{"n_layer": 12, "n_kv_head": 3, "activation": "tanh_gelu", "norm_place": "pre", "positions": "rope", "qk_norm": true, "init": "uniform", "lr_mult_o": 3.0, "beta1": 0.93, "lr_head": 0.00417, "seq_len": 1024, "steps": 8359, "dataset": "wikipedia_en"}
Each number is 128 + 32 x the weight over its row's rms, rounded and kept within 0 to 255. Layers, rows and columns count from 0. Numbers have three digits each. The size before them is the row's rms in percent of the matrix's.

# layer 3 attention query, 192x384, rms 0.189, rows 0-63, columns 128-191
119:132099113152112116139078141108111083074109200129162155180083098123168146170120110124152130149146086140099161146200139100114050129191160128255114170147058084184127118076125110122103142116147159
104:122135093163208154091176192096152123077189119119143113147143125145122168112071169166169104143142123146114123173121107141128228161112095106074110156079124126137112103134155124116149118151108136
097:158167125169136126130128177118130123140118123133165147099121096139164109114129154135142113112134100146140160197124166132151089080100152130195156134092061111119045120118103098159133080076141133
100:136100123160098124134112096167130113152079131119135134164102139151126110173122113082099170119088092109133159091179077099065010108154162105199111119179131150083091096080144106145100139141167100
089:163090120124145179140052093159100200120107110080100126122053087148129108207133151157118222112161097077140093120129172076179139175117111049135127073096105112169167128067128182088151135169164152
105:159120125152104165108111146112194133076104163141170102150106094154074103130119076134110127088179154142067170125140110190152094116128165128200132083133110092115125150077105122165131065095121150
090:123125149113122174163109162125110156169146102122122150055107120143121141085110082117170087067167105155151135116091095157144125121141179109133119181155156135183149131164095074149141136086116141
082:118122084153082194141140110127105150168070163101107154080070165152138126132086133143098094093137113091145115135135062096081040112067155158169131154170111163141157097047090111124078097120132138
090:191161182124133144142088177210164117165150109118109165128126121099168094155115053164169087123140133116148120111077164174108124134139120130113096081136131089119060099182076114165169134090128152
081:104123146109154128156152199061119133140156109090139088109138135107115171106097111160143138141105119131118104163166143190169142134106108144065097134132182105164174134146164124160132155170096119
089:181118071116123176088142140121089142176094109102089049106178134054141086178082070122143094136141134092128201141123091120113099148145140151152083171154113148067156133102075073077102139116192128
086:126159171133090146108097119129104098121144128163168083147135171135085137115128099187086192049116096114095143143160143135158066117127147148140061093165153124152107113074104104160123114159087136
087:162113140099098151163149144157165101105130169151181126062186097103135128119105158069076151138152107093162152157134101112103099075105168084179105183128120110146116149144072081146099132128101131
095:106122103152125118115127180119170095178116103101127201087122141174129093126171184125135128163102109094124221107152112138155112057100152161172173183103117170111141138090135128106141109135150070
078:155111121153183135094096132105111126118135157177097162155098094138172142096150139084095114086120120102060143156148201128200182100176105088109174135061114080151133106102076192107142091154137132
094:138076143108103100141151150069136146163156150134134091138177126095106167091109129107175096106097169098106146099103162094131192183095101124082106160040131136186164126186146144068134097110089143
103:102085126111136157115121123160105093146125122111143149120099170123096174028148139147129087145172111113193069185114106117162125100143125091213109126087117099091104136166112138215114124157130116
099:192146132185122105122074115114096162127139106191068101214143180085096171095173153128120130096141121198058146114140097177136123143098052156139178176139111134141114141161083098136131161119129162
099:094070131154147137151115124110159135117065173125136104129116157125135119109171153175134098120157186162130120091092145106091148123140144179137129076102141104158196168201119089172082113081115117
101:133137137143164078165083075101099113123106124075136140161086108111076113151153119126122120061132166191131109125153153147180172131172147143143118081188114190072116126120115198103137132123124177
103:150172115128087122082129111158129058131122172127148118153161111137137148092157081112143125173182138120171115131174067105152156133077110141140110109169170125136110145184080150143144123193154106
100:160197116135121141180135121185123170101131162113119097170183142150063161106157129173096121160139055114173139154079100130089065130132126170127148104169085092137155177092096088132119094192097127
103:156115093090172114107115102113123168162128152156132135146144082141101098124144178091177158167127136155116112116146111172073087178139163136119101052164111130162154080187129207071126090181114107
101:124096130128140130129096100111155180119076176137151109156089157147151126116168146146172131132115128144156083038171174144179107120123122120152112092101164099093154117164063135067119163088091121
098:139112045107116122046155102123137122114170142125145145162151104214109142095128103158101134170091095132108157122153145132126102116115172125115079121122105105114120188131116074136194146114194157
104:154099165114124189148171111168050126136098073081152173181157161148153075131071138122114124158167140157093060115164112136169111101136073160148106058151207124163124153104139138123182137141094169
105:172100135087140119137101138131158096117124126139193146129149171124110111061063098087153075115122098147131100128149121172146102132139146136164162105160175112174155101110125139098155121135089118
102:154138118124094110177110177160154144108109086098141135144131119120103111074165072144094148086135143120129094148157152167201169125085082124126153099173163115158176154174150154094180066157097111
097:152146146075147136117132187191185084147133101142128086104180178089164155146101146100075129135106155116143097093149141132184175099161102088108122124118111194133099178066116115159159094183138093
100:156103179152090066171157179080117112190140174207081143117100128198129082074137150213120122102115094152081165080164106187111094125150095120127145109128103085120148123072123139102083181096152136
099:136203126101070093120130120193180159122147073117102098132124127137108123152164156107142137149191104102150155161111114118179140126084178168128137159079090167172107166097124130152145097145115146
101:134140147087137076178137143112113095117138213119122074110131209146142191133114125143054166119119113127156118161190109105147124138141056122190153095099126114182175058119152112153118173115164112
101:150191113152083095183187079123092174165116113141113156169077151134104099127116079156133135167118172173112130158104149111155117114118173150215150092146111122083130145132106083146100118147148071
103:130156109142184050142178121112170121097152169063199164144097093125119115142138147182135149096132128076123132121111072119144097139077150150096109095147139166192109143135142100151137112064094164
102:118205168138155112127129158142137173146165082166137121146099078112115140147102075098100088093169126118177114151158078159174089106156141117156093144159133140150165097148166139094139114141124131
098:100199126108159117125164089129078111130113127123149137078092133174102124090098158135110153070081167137158133127143133114120099182099137117124144073087136190099107131032141078121124080098077140
106:098194150199109132103080143121137076093124118122114107089092134090116124120040158136154130145157153113107108127102183143122134145164088106140138133156153189140131168131093144133146174169147165
105:127102115141167101138100126157120050077158139129099153076060110065111128120158101144132153110099095131144102103154148166147180135128129095111108117118090167149130108164143150133177185126138117
104:151096161140109143141106130116146156162171082115123139163171215115135131117107105161148147105058150100130171100134160105147113136142222105130217148133126133091143193153091150105137126203156110
099:149133132154139157162108133112070181145154170085125136057166119111159163088107135222139165132142142160172143126077122155193105170104136148106122124136102086139083105083166128140143166103136139
097:107186169124098108102131154147117164085139126156067158131116083131169149148099111074186095100113161152099100155176108140148142132138078110119110120157105130083103069126136053130131159093097091
097:090073128112086154149155093132134093058083155142163170080156114117130187148175074119175157095116120103179078127118122120080158147102084117174115183192127178174101098155112072113144112173166164
099:142123143101141165151205159178116110112153120164124128101088108109165129078165119136134098098157176121126083123115089109143169080104123159062084122117122126145156095193136120090172153151184145
096:135177082072109132144138179118148115109122114126159154080077129139171163152106139187132189112186071146160129099139125093174159116088114084054180141168118143137134075113061142147105095168116098
096:159091097139156165086079067160149093115093124114135128080098143172078125136144140151130113111136162120122154140120090165118103130192153142163114110138144093131096127118138123060146078170127088
097:164049124181171181156171087150141171091071116109135100135124159124138149080084158195104103141119120175160097127092059146106090120067143115163096174050157109086147100057215089114129130129105104
102:134155149168078109177092168111093115080097127071140132115092137099105168200142122193088134072091100142090096083127102105117148165110140119125163191162077084095123112152156140096155126119209100
104:166148103142156115073137112085159106143091130112145128156115150112111130142140142023085080106098157146185065084067047127125094112131156090156130121099046091042142123116098131133088193133094116
099:114159162129053146157150165112107069063168110129166115135147101150101148152100147155138131095172099120067100171170178155146097107148106089155128118083136080151076128146116124113115128100107126
101:161159179184119133149117154095170145093115117153134130156100133116172154101130105118116154167070133104133173151192135099072138101126117149156093166184130149153142107064078122104153154161104125
100:149195146068112123103139104160168172137068095163156165102116154114134165142113109094127142137110149154127110119116114154172117177159144092159076095099103165114060116099123130137107127145071152
100:139222132129108144109067179047113104125157101136125177162105109113161134138159101071140150104173113175116177067142165117132145096125121151098105066069129160140122169203144117102184134074142100
100:109047166126192158120161121126088126149164147140142152128129117110156095090123133171054088122091140121149172090111077173128116147087123122132131167144149178133101101124139191129138095136147082
101:120097134145140155115114143084117114131105115128128102163088151155142146135133094167146160145085102124151078140136163146110098137150104082124139134077107107089133085136141140071117055162160117
102:194181163114124103168105126172048151164140115135137108085080145122184094212119128197115162168142130112159090162161094143098071137172107144101151100107140139173121103127165127097112104057122127
099:087199097136197175139104121131156176124113147169162148151108108047067119115027175093111150119098121107099108157148128123111106124124132124075141165151092102079088151157101155136149117113114109
101:104105189098141190143098211082162176114145193144071132138084115123108109073091153142140123168124135073083098117121106161081135145146125075150062161116169129123097153091116173093167137107130130
104:173123172138138157105161097105195077112127103197151121119210210171108185135073167087096054117119148139156097158161133173104064107165074112138076091137110134146055090120129151107034088131099133
096:144102103076136063102121169171121147198113101071060142149110134130142144085154150109104110168121150152101095066119139093089135158142107169130052119128119133156154163118118117161177103152149117
096:087140119162142119148191167119125080159153074176138082166146069153142139143161170178149120119150198120117143111172139143107111128143158146142070207118155124090126142137101125081119117083207171
101:118157167140080157141129164094132135111065104106163087095079105126149172116095118160135157119180132130221125111125160095174100153118124151105143119171131108111188081134181183168096174139079119
100:133109140130105107127157092106163144143213174143126085119132121130110080082037172135161169070104132123133126109156127144065170165093141159112062128130114161093140101136124151171123130146109128
100:118094083165111148089139157171161071092108151212119163106149165131137164132143187148099152115142106170097122140157095120156116183131108112098154136134121153162165139080091117153145141149183082
101:112112161113101061140127194141127065170111183141127117154127124117145133139080111158127088143143122139147109142131110129070084120140137122125134158118171122124178099164085191145083165131109128
# layer 3 attention key, 192x384, rms 0.177, rows 0-63, columns 128-191
111:102101131040123110129144140134109148143122156173142184107131140091167130143119156119105127103107161151143153123125042162112092092141129128175112071196106156100130155150105140095074115103168154
100:200133116188167119103108140148088149099193089108121143163096110095140123121203132116158121153086086152141151122147178121181156154105117113122131118074095040100125123125133104083121146205126137
111:155139104145193076076145170117118129054194157141087138151081112114131149136174140139157132138123156148143132113139173173206193167074102085099138085083099083122168121166108135098133106172105137
092:155169132124134173149113096050177115158132075133102124113054146105085086142114143116120092132114134108145187179099108174137133116101102157141132141126079188095090116116130114201161114068134117
093:131153121091126061127111173193125176110109133099094158198171101081194125178123162080159126158152101150165110105112131081115137141168116090155148113123101075130096148167130095141109104171133051
094:109135091127077162139146097164123172160134127135135118162111106161118144141121147112108197081061095141158141143167123034078162121108086142093132168188138141118122160119177104112128120103118166
092:173112164126084144117074128122160165163154141103125061155089095139062133104150182128120171096136086131138100096128143107127092175136088093102048149106116096178123084103126117121146085192137148
113:083128117100084144137133071126128104188155180128121123132176129104143124105103110157109156111142119144105176149099106127071044114175068131104119152157188206140141122115117092109114148120161130
100:142128111107142054078128170174147125128121163146114197166096160166196150133142151177128053144112136174160110125180140071185135132160178091172183194065096165104135169106093134090088137187173080
109:139119156137123092095122108094115118130165164129090064158136093170136099144174113103146122130116143130118094121151162104161200190115127148140198114104131073140208115149118106087127125145156072
107:088113078092123144133124120201146117166103067138158136065099137160062108126113149139118124142099119141174154107117073178077055128112163124098136127158131095126094119113153143141116126141163121
097:125182108144124143121098138130126169145117086094149082119120127117123120127084164088091175148142161164118067158066116139112108141117194169121170133152189124088133116138135101134159112108120140
106:135154107099146168143157103161129179154127110092138112089160141127068134077108094169090145125144150144156162143122068180098075139121074148152106105137115127110121142061140115098126156114160139
098:123177132148097108110174158178080168102159144155176134115128133101147127125091099139157100186134122161152156122169108101109129143153092116159144111099169068132116123183116072107114185166153108
106:136139196165132136128148161127116171085141166193099098154120132146199189139180105139110135136122100130116115133127208084201167122129111190155172072089136110157169135150094143137133122122100066
100:148129115085104142116111116137115145099134089139139116093146120186127092169111101130101142182113115133140181114066090115094108174122183153234149169155141172105127126120142115103138097120158096
098:186136080126128102147097135138179098080066061146185134184128096105137144121086172148169127177147136163097119096112134110116180144206181117168164110136112084164102059126088108083144132127108173
096:080096137069145136160131109114145141127110220119150126108106073178170118116094133116134171086176137162180127151145095103130092118168130156113105157109156090110126130093211184119157088109121103
095:128118093116087131109160166126084123153118112130108152150171111112080158135109121155157127155117116129149180196124074141054053084095093077156150176093086160075083121089094177142097138109083161
103:141049140180117110185120147121126191112155184100153134088069141090143089129173104166087081119112099155098081129109120111144110139123077152148089132123152144091149130067125082154163076178110185
103:153107134137135128139177090089148164152093071147140134165116173173139138134137185135115152084089128134093170064104169162194128103117058165103117113108117136118105128109146116082092118123150129
097:145148139105110115118134144110116093126172174124230176194114075149076168120145130131123143130040129129145129090190083158125100118152168129120129105152102094147118089131145133142074127122183077
097:133107146064100117087150172183106183094185062131098123158120104095112131144104098146133137140153151148120118110197069147156138186092107191126128096160084104102133130132187106153161115114136127
099:136119061055118080054168134159163163130183077108132135081165128104147160149136097105133124183161146146183079153156157159149137154129098190139123123040081094100113111133157089153035120149146105
100:111115153112082120205116100116133124164104128172132135132110146056118091127105135129113115099162081144196157110146121104172092117107157169118097104154112113114145097118081180138113158149122056
097:101163114122158114144059148079163129159116170131103084110098046129110149149091078163172138089051110148113214145087155100117143150148174129155137127118165120072126094132125082099128210166124145
102:167088186170119077065133091093129136141138117124119143108099108076127163133158132121188127143158148133061147092136107145148155158103148250066141095127145168127135115125105107148153104145133087
097:105123154161140160114130133164141124165171136119189116115157134058125129162104132177171173133131132167103136123059157082118050158075111146162117125109085099108170100165104152103139165132161124
098:119144125195132136148087133086145089099114189102150144161101131110094097065163130145170132141111150175140151154136180041134103109169173123106165134086146112142150169137167102097131200114126113
103:135104060128188102135142094169121155115145128135146030082119089095137123119140122102124115162118171054151135118104125104105125110146160126154089141145130112102138083120153147091133157110093098
101:143109121135128167164112116087115167132150119170142187107137169113137091147116143197117177112113198125060168051118129134108147168185125155155101155115123136094102070109115068159099164100166155
098:047146116140094157114127110138092090138095050152117107124103133143120104149081124118126152131146124139140071134092138134087088143175163057060115161151138170137148121168151121130146159120159117
102:153116138100169142153099109158111138116098120058142121119174087126125144090149138099109109140159111157142139130118083148112113138135076123156121116148213081126094135143126117103114162119033113
095:147149132140122134108126109143169109141141120107084101069143083180079187192093167161103127159133155114128137069111156161134134165135114099144111152157092088126120118092179145147117156064171166
103:179118208107116147103152143163148113117186141089127071149166181166214132129128111101154123117024178137125116059136106107093129153107123139093183122156107109137153106083112136183101152169115162
100:179128108132116106072059112121159122093055139118099068121083047086125141126208141118119100199163093145107090158121058117139109106124132102122133124119136170155111118125106103181133219151184144
102:109121210139164144126169112121101088121145115123151138147158139127115103120151103129047093100127134140162166121132125113122111108159149149127071164120140109129150127129174149159108107090132124
098:118117160125107174141135140095138100147126130051171086111135102170178102146101129134124146169136127126101086221115137147119115046098127166158143115094099132141103166111148105101172144119106098
101:073123125092174056110152169110125125154148145151157091098139107161101155115109135096123125165167106127137159120106079155102111095145114125138142161094137155161206138104062086146090162103073135
096:114109108134130122126120117121184147161145105095101167100176141123174039111152141144162114081200141118102112125097154151148158131159094139162132143138063135123132096154127158084181084149118140
096:120118123156139172107137071125153157119138107169085108140112090139135112091177167102047123132152081103105118177123149132119117114156151161088136101091100060145127113125126155098106152085117143
100:149092136152079088062163190147122113155167159082148083198198128120126124100080124138155139139126149177062090092142181129161159156168145132152126136110164079083126086123192176128087097097179154
093:178081155101092152123212122161160080089166099101149137102139071092092157134097117148118114145110107163148166089143091207102146112127070079111156057133162143170140092132106177132208129133080161
097:150129127171116132143155074070144152073089104087126081129082147083110085131151149129140108123113123173138161112159161059124108140152108112135157143123111107162102126102148089180195111092106135
097:130100171114124136062174124179119164169198068053097114124153166130120097114083117178086138177130051100132139154165133113076079119096142124141133203139158131139159136094130125162157149160105156
101:134124130133107131074115133066133084136149109094136156145082128163145121168153093076120089068121092079168149144074187125135148180156106153103134089107143129137145123158103091191145085131162094
097:058126084165081140096164131161098140132084145112118191077173084146100115099179101018148134114151111177120158192159137108106132140174108113090100163144136204184093150123108148104105127108130151
098:122117154161114099093155111136141166123109188155159153124156115150090145148155113129121127145138134119102145194148089167126158110153162147079106146125148112160132134096141124134143061071048175
098:141173192128108137152099139142124170119091115130108116146118136136147186090113107160142136180087128136173079114114142149097153065130122090156129164120142179124106149132120166159094138107092130
102:108123139083170163132156121131150141175094146202164135154138144160103154123172128109083098133131097155112091113094144136105153102073117154128111141099154117137093114157105101153134164080146056
103:114135141082105156199150109144057160122202168124117133130121174106134156092191159155157122168145125137117096082034150169135136152110118173146092134126197103185163126160141112155107182126127135
093:094082100124106105148180128165131136145162162140119093177149129089137176150128126108084147123097114151136129185144111193141105108112156136122137159117076136110152155150112044164093156083148102
099:125150085151089113064111081105108140170114053104123116141092091095117128169126164114128071132211124172096087150073154142171119149092121095098110097150107113140136112157124151191089202065158096
100:167145124120118109177095161146120107107127103121177182068099070157089140168127145122092170134104111094160114137113145201137136092183146149100141177139091098164146101062176140153159122139099117
104:136108161185064158084134091112135102086127134113148089134100137079103165136127096084159116067137080150127137156113080156143172133130108128146113117198122187099139144117085113153168108128153237
101:074062136136119084176184166135101053101076108123154154111126133113108111207146151126144136123145123089153139152152082122128140178115081063089181157118123170122126108113145173147117110105130215
103:138081113146108111114153132180128063126047119097139160151194154185075184077142145159130136153133143111096103173091157114088062105141078148181124116077140096104078119178101096237102115119180095
099:174198178121132117190111120204135158094186177125110091147112174134054148134162128168087096165210100113110171142129126173154101159084150086138132125094098109118130089057111168096161109153168074
099:110177123100163154078139101107075142196117160109154163139125116127110118122108099181117075124107082153148137093093133158067085124130133122095119114132146109075105149126148162154109106119118147
093:121124137106121156102130112113131142086097180086100113114124102112135134158081124099093151122091109214065050158117113109126108200159103157156162121097142164079102097102184122090137092133134084
097:128130094122128185122165110153154121138163161146134156141123123137161120195102127110177095128083118141134096088144078134049154167114147124065142132146101111123108146127111118071187095143113110
099:145164123136121117125086093130132095149104037133149134136149124097110091175122106112105125156081152138162107131110159134143173122114088144106136142079129132154103154183183107101163127130145101
101:103149120090133149122140156075105128058101149149111141151161102104130139149104030152164128128095119134118125117088092090165142088087148099079120186159144214089138128181179143150201113114100189
102:169134104122146110110106129173054142123140103134174097105132121143140148110149147084207108101148162125102069099141113148119131112070220189137107193098078166129188158116113126142162098094139106
# layer 3 attention value, 192x384, rms 0.134, rows 0-42, columns 128-191
090:118160125107148155146161138057123159094069086173172062174100154161185138171095087097145098126148130085121084168144147147089145074209089149179176136085110144142094134083166067134147193115158072
096:137176154098087132179135111110134154080173101163185144088136113080185110163121185105165180203127114128091088156085080142123161159061103145141165155131171105127141138202107100135145185127141132
088:113136149058130091122131140116149144088168111143066199119149170109130142068100120147142091198123167189149101125107153098121125040146123105154147100148126132088128126111069140118090123098094129
090:111156150148161103185154122078137112153182153138068147125163119191124110118162176075123101150115213091112122110173083152113146174140143088125086145113127157123229101096168144124145126120132119
092:134153101117128153102077136103142109092177149138115130116120135119096149148094066123085155155179117162152092111132093085122130133075097135033094133094077063184125100206121133128090131161110204
090:152125111077123151077062165103143161187118161146078190042171081147130144131105162106117120112098088139184147107134163156093054135139106102085131101121171142125129138148083224135091108143083077
093:080118131161138066155088132167131106195145118151098145179129141109159147092088126083133090147096160126135176119067125184093106176125124167056052101133098085120149132097103176108134120148095172
092:125118097109126137153147099150119125109129146138092123110139137128098095158165091175135149096160148118136108144087134107131138145157057157139102099191149152171154109151168183091148125126122128
089:084133090132154198176110125144123125158153115084102141120159116143090134136111191083145131169172218111128111149126115129143119149150158137166147102061094132111186089088165139115106094103164075
089:114160104107126156149097080131126142138133003174086128099130137175164135152080105120184173120133082167140108153034102127104132092127139149123141075196083143126172133111165147091084122122102139
089:119150160059151075088093110160145158119127112117142103168135140140134154139111139100101174132132155156136196158196085150122102134092152072080139080128111058155122173161135169141195083125110075
086:115131151070135131120165154088108140141173112114145166095132182179127059089170112167135137130167144109121185135167107154089130109131134141072113095170083142106095135170076107108115127145096157
095:108137127118134126153137135122085107111094142124154108155110135067161086121059095068120077126121100097189144139122140163103140162140117182112098091111116107092140100093168155109115112101127075
092:168127105133148145113120121122130091106175121118123177069101116071116123093119149188105126124135095127183086117129132119134150162142033129132179115120121131124129131126178109114076141092157193
088:099207157133165077123097157127147138150159146110112185146111148146137089149133138152157062069125154130115027121179121147153164138052147147178161174158164109098156113144121133097094136143067144
095:213091134156133119139170129131093140172175065141137139159144056116086103132167108108116123058112133097156160149129110180132171080097126190145148102177122145122168201154112151124144090140096114
096:102146097072143118111193075136133106122115177125140141136154090155159134154136168109155178143119112190176148146126152095117114114077161121173137096136150089139114077111130134110142068080109149
094:175140126110198084106147123178128104160184101132118120105183099068145142178121114131151101173195117127152165137168127128135133161103121136127152164188166107139154121129145107121079158028087107
089:122168143154150171112161101118184108136133110124108140137100098122093198144174058117107103077146153107094104128109162154152121178097149085194159082120115089111142124126179166082154111149115123
090:144129096144136154107112152153051154148122164113091149129154094181107089148112129111164125130192093102076102092153131197151123146158133155088159096112107142180155100155099160150136125137122143
084:121123220113122115161130077053088127131115135141119176150192129185126178122057132151111101130132171123125132132132141175117155152171125136107180162129113151079110072126122166127182140181184145
087:129129126139136070144092081126068095123134127153037129148083181093182132102118140174097167152067108113095129089146121124061141227115151088152073141150162099146123133144120110180131091136126136
085:053066122135179151147116093131107042106144076124079162135143152146140137164117159168159143127101111180104157129099134106100117121044181106137122141128083118160135175135143150151104133118144140
087:065120149161122132079155078109166119126042107162119121123082155138124129081138132068125162131091189121117140128147111217134190118135156095165076113117178158093136125098169212188148112131134086
087:149135147164146102159087129094178126127149105138101109131153145155100090109115175122090128165204116135117061189167133094097102110123145047075079127102084122140149088079199116042123085117072130
088:151122143133192089078136089126149131128187146143174151105118123124141170099114095174164141136108139110128115175163124133156119090129089058124134117155113103138164143114104184073141101124080137
084:151138136144130141163070113184118109071128154115062140125143151134133123132113125095141094106085125149156081061197134082191136190149109116097142108135103116183171095103099161117143110101104152
091:144114157120131128136090120131076096122083101139128125188159121171133086109084107133135151180165097113097176112166161111142149057168172114133156174067157114125111089187133163109153118179075104
096:063078106097155147176121143161105174106084121098102093111092152142109120113148094143118150100106157097094125096200117112123117164108123100137156086161163173126169086156117211151180074112108124
086:135171149108132156092172116175087098151126054124121117155106117147114165120101147121101129099161146064079145116097080102127160192131082114133081131114123119108181151169105082082101117140137192
099:155145055097136101112127146061082118113116089160132094078074094130095181096132186096085071123153056099177127086110065152106170111074170091141112070139145159131186179164089139155105058092121134
091:125117131162173140090123154151165135154103094172164120137114160135109141103121147178142124132168120165118113178099114110106097135157061190102113177099142057164112189137132177136134137141146129
081:184136096082138121129107173173150124143123103215146165109116088073124113118168196136132141122097153135098086096109144174127158171117098129124096137131145151170119095088116138147118129134141120
093:138171105142100132058121147156165111148079130156124187170142111113193117101112137109115163131073143143130161130121173120158121162176170134106072133117071107102112113142102152104190180056164104
086:179078095155150147109146084102125104116159155101142114105136140113102132127106091120113089097119079134148141072156163100120167107136100169100114121121190127144090174131105113137171153140105183
090:150133081099158118130118106063139151147114108127084138094136107172126146118136159137163126147173125130103132090077123154120155114126089153099104227108110165092035128155119040130156132059149118
090:080155210156178106133106154088164157112091111130120161096069121148152113176118107120188108141096110146206108155141111107060084133134125105146191093116125157114134180098119150172095146109118164
088:149136110145135109119074132101147149104088176126114110153086136103124124169091104112133122103114127162145120109127135062158128119107112142123177051122111101082187145138115115137133193115122087
086:106169156115167095156128160145173155193093125123103123170153161155136079111147142133110120156134136132100110133094143102120131164188137054171139152161122140094103092097109192157102122128147108
086:101101163162116170116167122083104130171114091166086144132104178115157172076067117187112157098124083192084104106141156111114143105132080129149155144123097105097146102116115141173141102119159110
086:094122181110117108114159144099194136109072156073095110135082154163092158075186136102062166122113112114091103120069116184076178090126152149170142184101165186072150127104135108133126153091129190
084:145154067192110135095107116132110107129092073189114153111101109188113117154191138140144124141145121124106144145122123137105159187123107168125128184136098127119125110086146059118130176135100128
091:137118163155112184116079128107154187109068100085159109103099171136086095155122168212159071097085132112111136116149063147177102092131153067080151096076124152126126131143194121093156086113112140
# layer 3 attention output (transposed), 192x384, rms 0.546, rows 0-42, columns 128-191
097:121140133135143117065084117117123105179127107189088120110126140149128067162073137084129071153106082093099102130123110155104137100109166167145170162168102141072228081071144154157099132149143104
104:138080159118119096110184192223152152117125085085099112094109118136174081140109122058146120087147113108116159065131123131180121079097152107219164115145108138116110102119106078129134104143164100
099:117100127153151097086148139143120124172106097097135099087111158102113164117064155138119155150107164153069136124171164163132109062138109129150157253105081141162127100165069111147146169156134152
104:154124130156089104148116105139092141077150135151153125099131143103133100150108138081157123130154149125099141101125066110148117078117182185198186060114152099148135171144171158146104144121115152
110:098110179123082123148119188090118090111154164097198091110178069125144223133096101158121129087121117079135102099134158139169076078103081098150151092183145061195159149082063132157101126096149103
100:092127121098112079129193131106127105088135091173211027139089161142158090098081123166083138131181090129079167120164117153107136113109157098190117161098112100090126126093116161101141132138138133
107:121114097035115101130114117153112093148091132103139180124103123072142183116115139172153113197103172164137128110105141087103140118169145197158123086126181157126084129112133163133157221096134100
101:096152142164114164158112190153119140058147128134147140102115176088110193092114129131097123151092156124148138164114108163097164151147141085159096084072105118118167077151162093148116124124146099
100:155095103134176127121104125172119176087116118140134133138090088116147095085137105100088135139124097137137122140167105065154117151213178127093176134140195108140164123098112175136141124119168082
099:158106109129219134143145118149143118128142135116112124160132123102091200198130169152086102155124121170118160086150161234106134134138144145148192144150119174082158081165094129158125158167094078
105:107163034123154119172130090176153156123128097144172120095081135063149142067123128155119137145116109089102067163121169141156178140168099119146171095156170132138119176198113142120145113132148087
099:164125116103127146118129164054106094116142168139153149136094101127166069165109115140104096115152106103099127151191099143172051131081111104157145115138149186151100159137174116168136125165123112
102:113175076168149100181114175153077100102121156118164097137157106173168145077141100117146098169117194125142102077139126126132086178092139124106024130153142135154176148154058164109125142125108138
105:166110152153141135212165127133081144066074104107157153131108165139093169201081159115084145130103132134150162084184114117152117148118096104094106152135150109093168125175122088141137138124151176
096:153133165175090111124110146160156080173159111139133142131121177072182148190128151144136169119071138200123049126106161145171158143122135188167083105168119148169117114135045142144178085118117166
107:099142104039103145151164163180134109095118173135138141143128149136161140140095159177152165115140092177132122136111099129141187110146120116163120181142137119129079062152113097143145163099101137
105:127116153161094117088175140195160170149125108166106182178165118141132202091127152094153123130127141077180150129125159118114174116167058125153071132162134178119099164109139059190084114130109142
104:128095117069147091159158178151125168180128135112096135137131120145167137125102117147073107122067127163162116109119163079099170202101190121138106120141161167046136046096131138115072156139062156
104:152130077155084122150157092175131178167160067148114162176114114087122042078111136203086179100139118185147088109096168132144110109171114123132158142079112127131131168113127117164171098129136105
105:122131100175082091199126127125151110125149112113166087129104135147084033113098145080088114095141100174125097119108130109176094147127123097196143027112162124087106157127127134133100201118111139
094:097076101166143100118134105116149160162120145187101111184066143147157085090160114202140147089088174174135154110140158147135127085144182099079141087094086152138158119173176153098150087038167158
098:086079080118125136189166176154141166155121107154119090131114120157125132115122120034181116108115171074141130138167168120146101137125099141156139094135111152125131163179110149071138194079160149
097:092081127103144058073127041135099133155141150130057134129116135139066137114185155146115115087097140118174137095158099160131156140157127100117101161158108139093127192125171090137078119128116098
099:102128110122161110118089095182185181177165090146100093179134094147096153088153098127186121140116095134142141136154148123134143092092065131124114140114101218084109192130126125070226078146137147
096:136085147084136086145134130147078126094143145098209088103112095159171172130175079139167186083123111110112170107109137144120162120132135164088109168152154137101129151175165139082114150129119086
099:163108183095116103115172122131231080113158168087127133166127116175165147106105174113109127112164144164072096158096125165115099104162152054172115183124179114072115071157156084158134164123140092
094:116122118034092115152092109102135148152163114099099134088131108133145136108150147162109119063124190149110101056105134148119157161188132135090083148131098132085107132129184122137143126153159076
097:104092142180120130112075129109119155125164175075119063067092132137086076170173127114141086146046126137137110136159149104135125143190118114141147166150102160162162124108150080080066107111111133
104:159176114151156082117121100136133173125174141162152153196112123127122122141145123157114117179144153169112141125130145124122107135109151178127146099065053138209169135133137167131181119119196147
105:160047116079068139134085071103103108133110100132103133101146069106111043165081074105121165107077143081169108129145169119135165091171157127111174117174196125177140136126098121168083095137142084
108:094189105137115160116147083149201113080142085121118153116114127122165189149136100122117137142108120117134141075201189226199096141074074110159133139139120155161134136160105167118143123091165177
095:115155107084128112107146126089115122083104132147105157085129134107123110120135090138143103105124120158093133177164163158130106190081133213120160140046189120087143052117161077160101098127108128
093:185135096156150157150144133144141082089159158158155199128122158111129115150124089147190160142124134113143117168177092073100105135099134158125095175147153102150140148132069185161102137090207136
106:143160097139159092135128118140106137122115092084090134065154118126150127110125123138109039112181141184114163144115138105107154137178184110108133137139109128162124134117103130091153138122155097
095:091114162148106098173121158095178154082124114133048152157133143193110191088119088142094130173143149130184111084128139140125116107195148112110133126133086143193145093127153106102083142114112054
101:144129140133168152087134144107106116155163116122081125038096098140134147088178143058117165111110091110109124163145187120184127178116198144102163124095119110093159171141114101085134129134104133
101:147126100118157161160165071085136145106133133166165133144085128100119125156098135100112136114166098181125081188174110129115131129122108158142111124112144144125159115187117110070100148132101119
102:114114202136164148237090103098099126203141120075120085149121145108186083176164084109162130131109188170116101081043136120128136073197055159177118116064125161089149122166099102143074130076069101
096:177120084074096164113112085123121116127161124127142121126148099093152112151152125118099072084106103115120118156107102141109158139152124175162141129053109165156122090103094079088148080138172149
095:180195103105144131070057096138158134201118150091131074158145101183116075148126147080051113128158102155104121118135145133153080120100155174063177102106129115120147113142176125099096107147142134
096:140148141116071152079172034097083154149107142153118145098179106155169162095112097120097089146140145083137197131121142088125160040148123172060146110134106121097163185206106091125124109132095097
089:115149093140061142141118127110099155107152170115118145071148067164104118113150147128121175107169084164187097109140110134158125131132172130125141178088112107124103130177120111160053078174121145
106:115142118101251156139067108106152182153078154088167198153142122057132183112167133122089095136087120149101085100049145169140144109093139162150160140181102168133136155152153098122107111127151149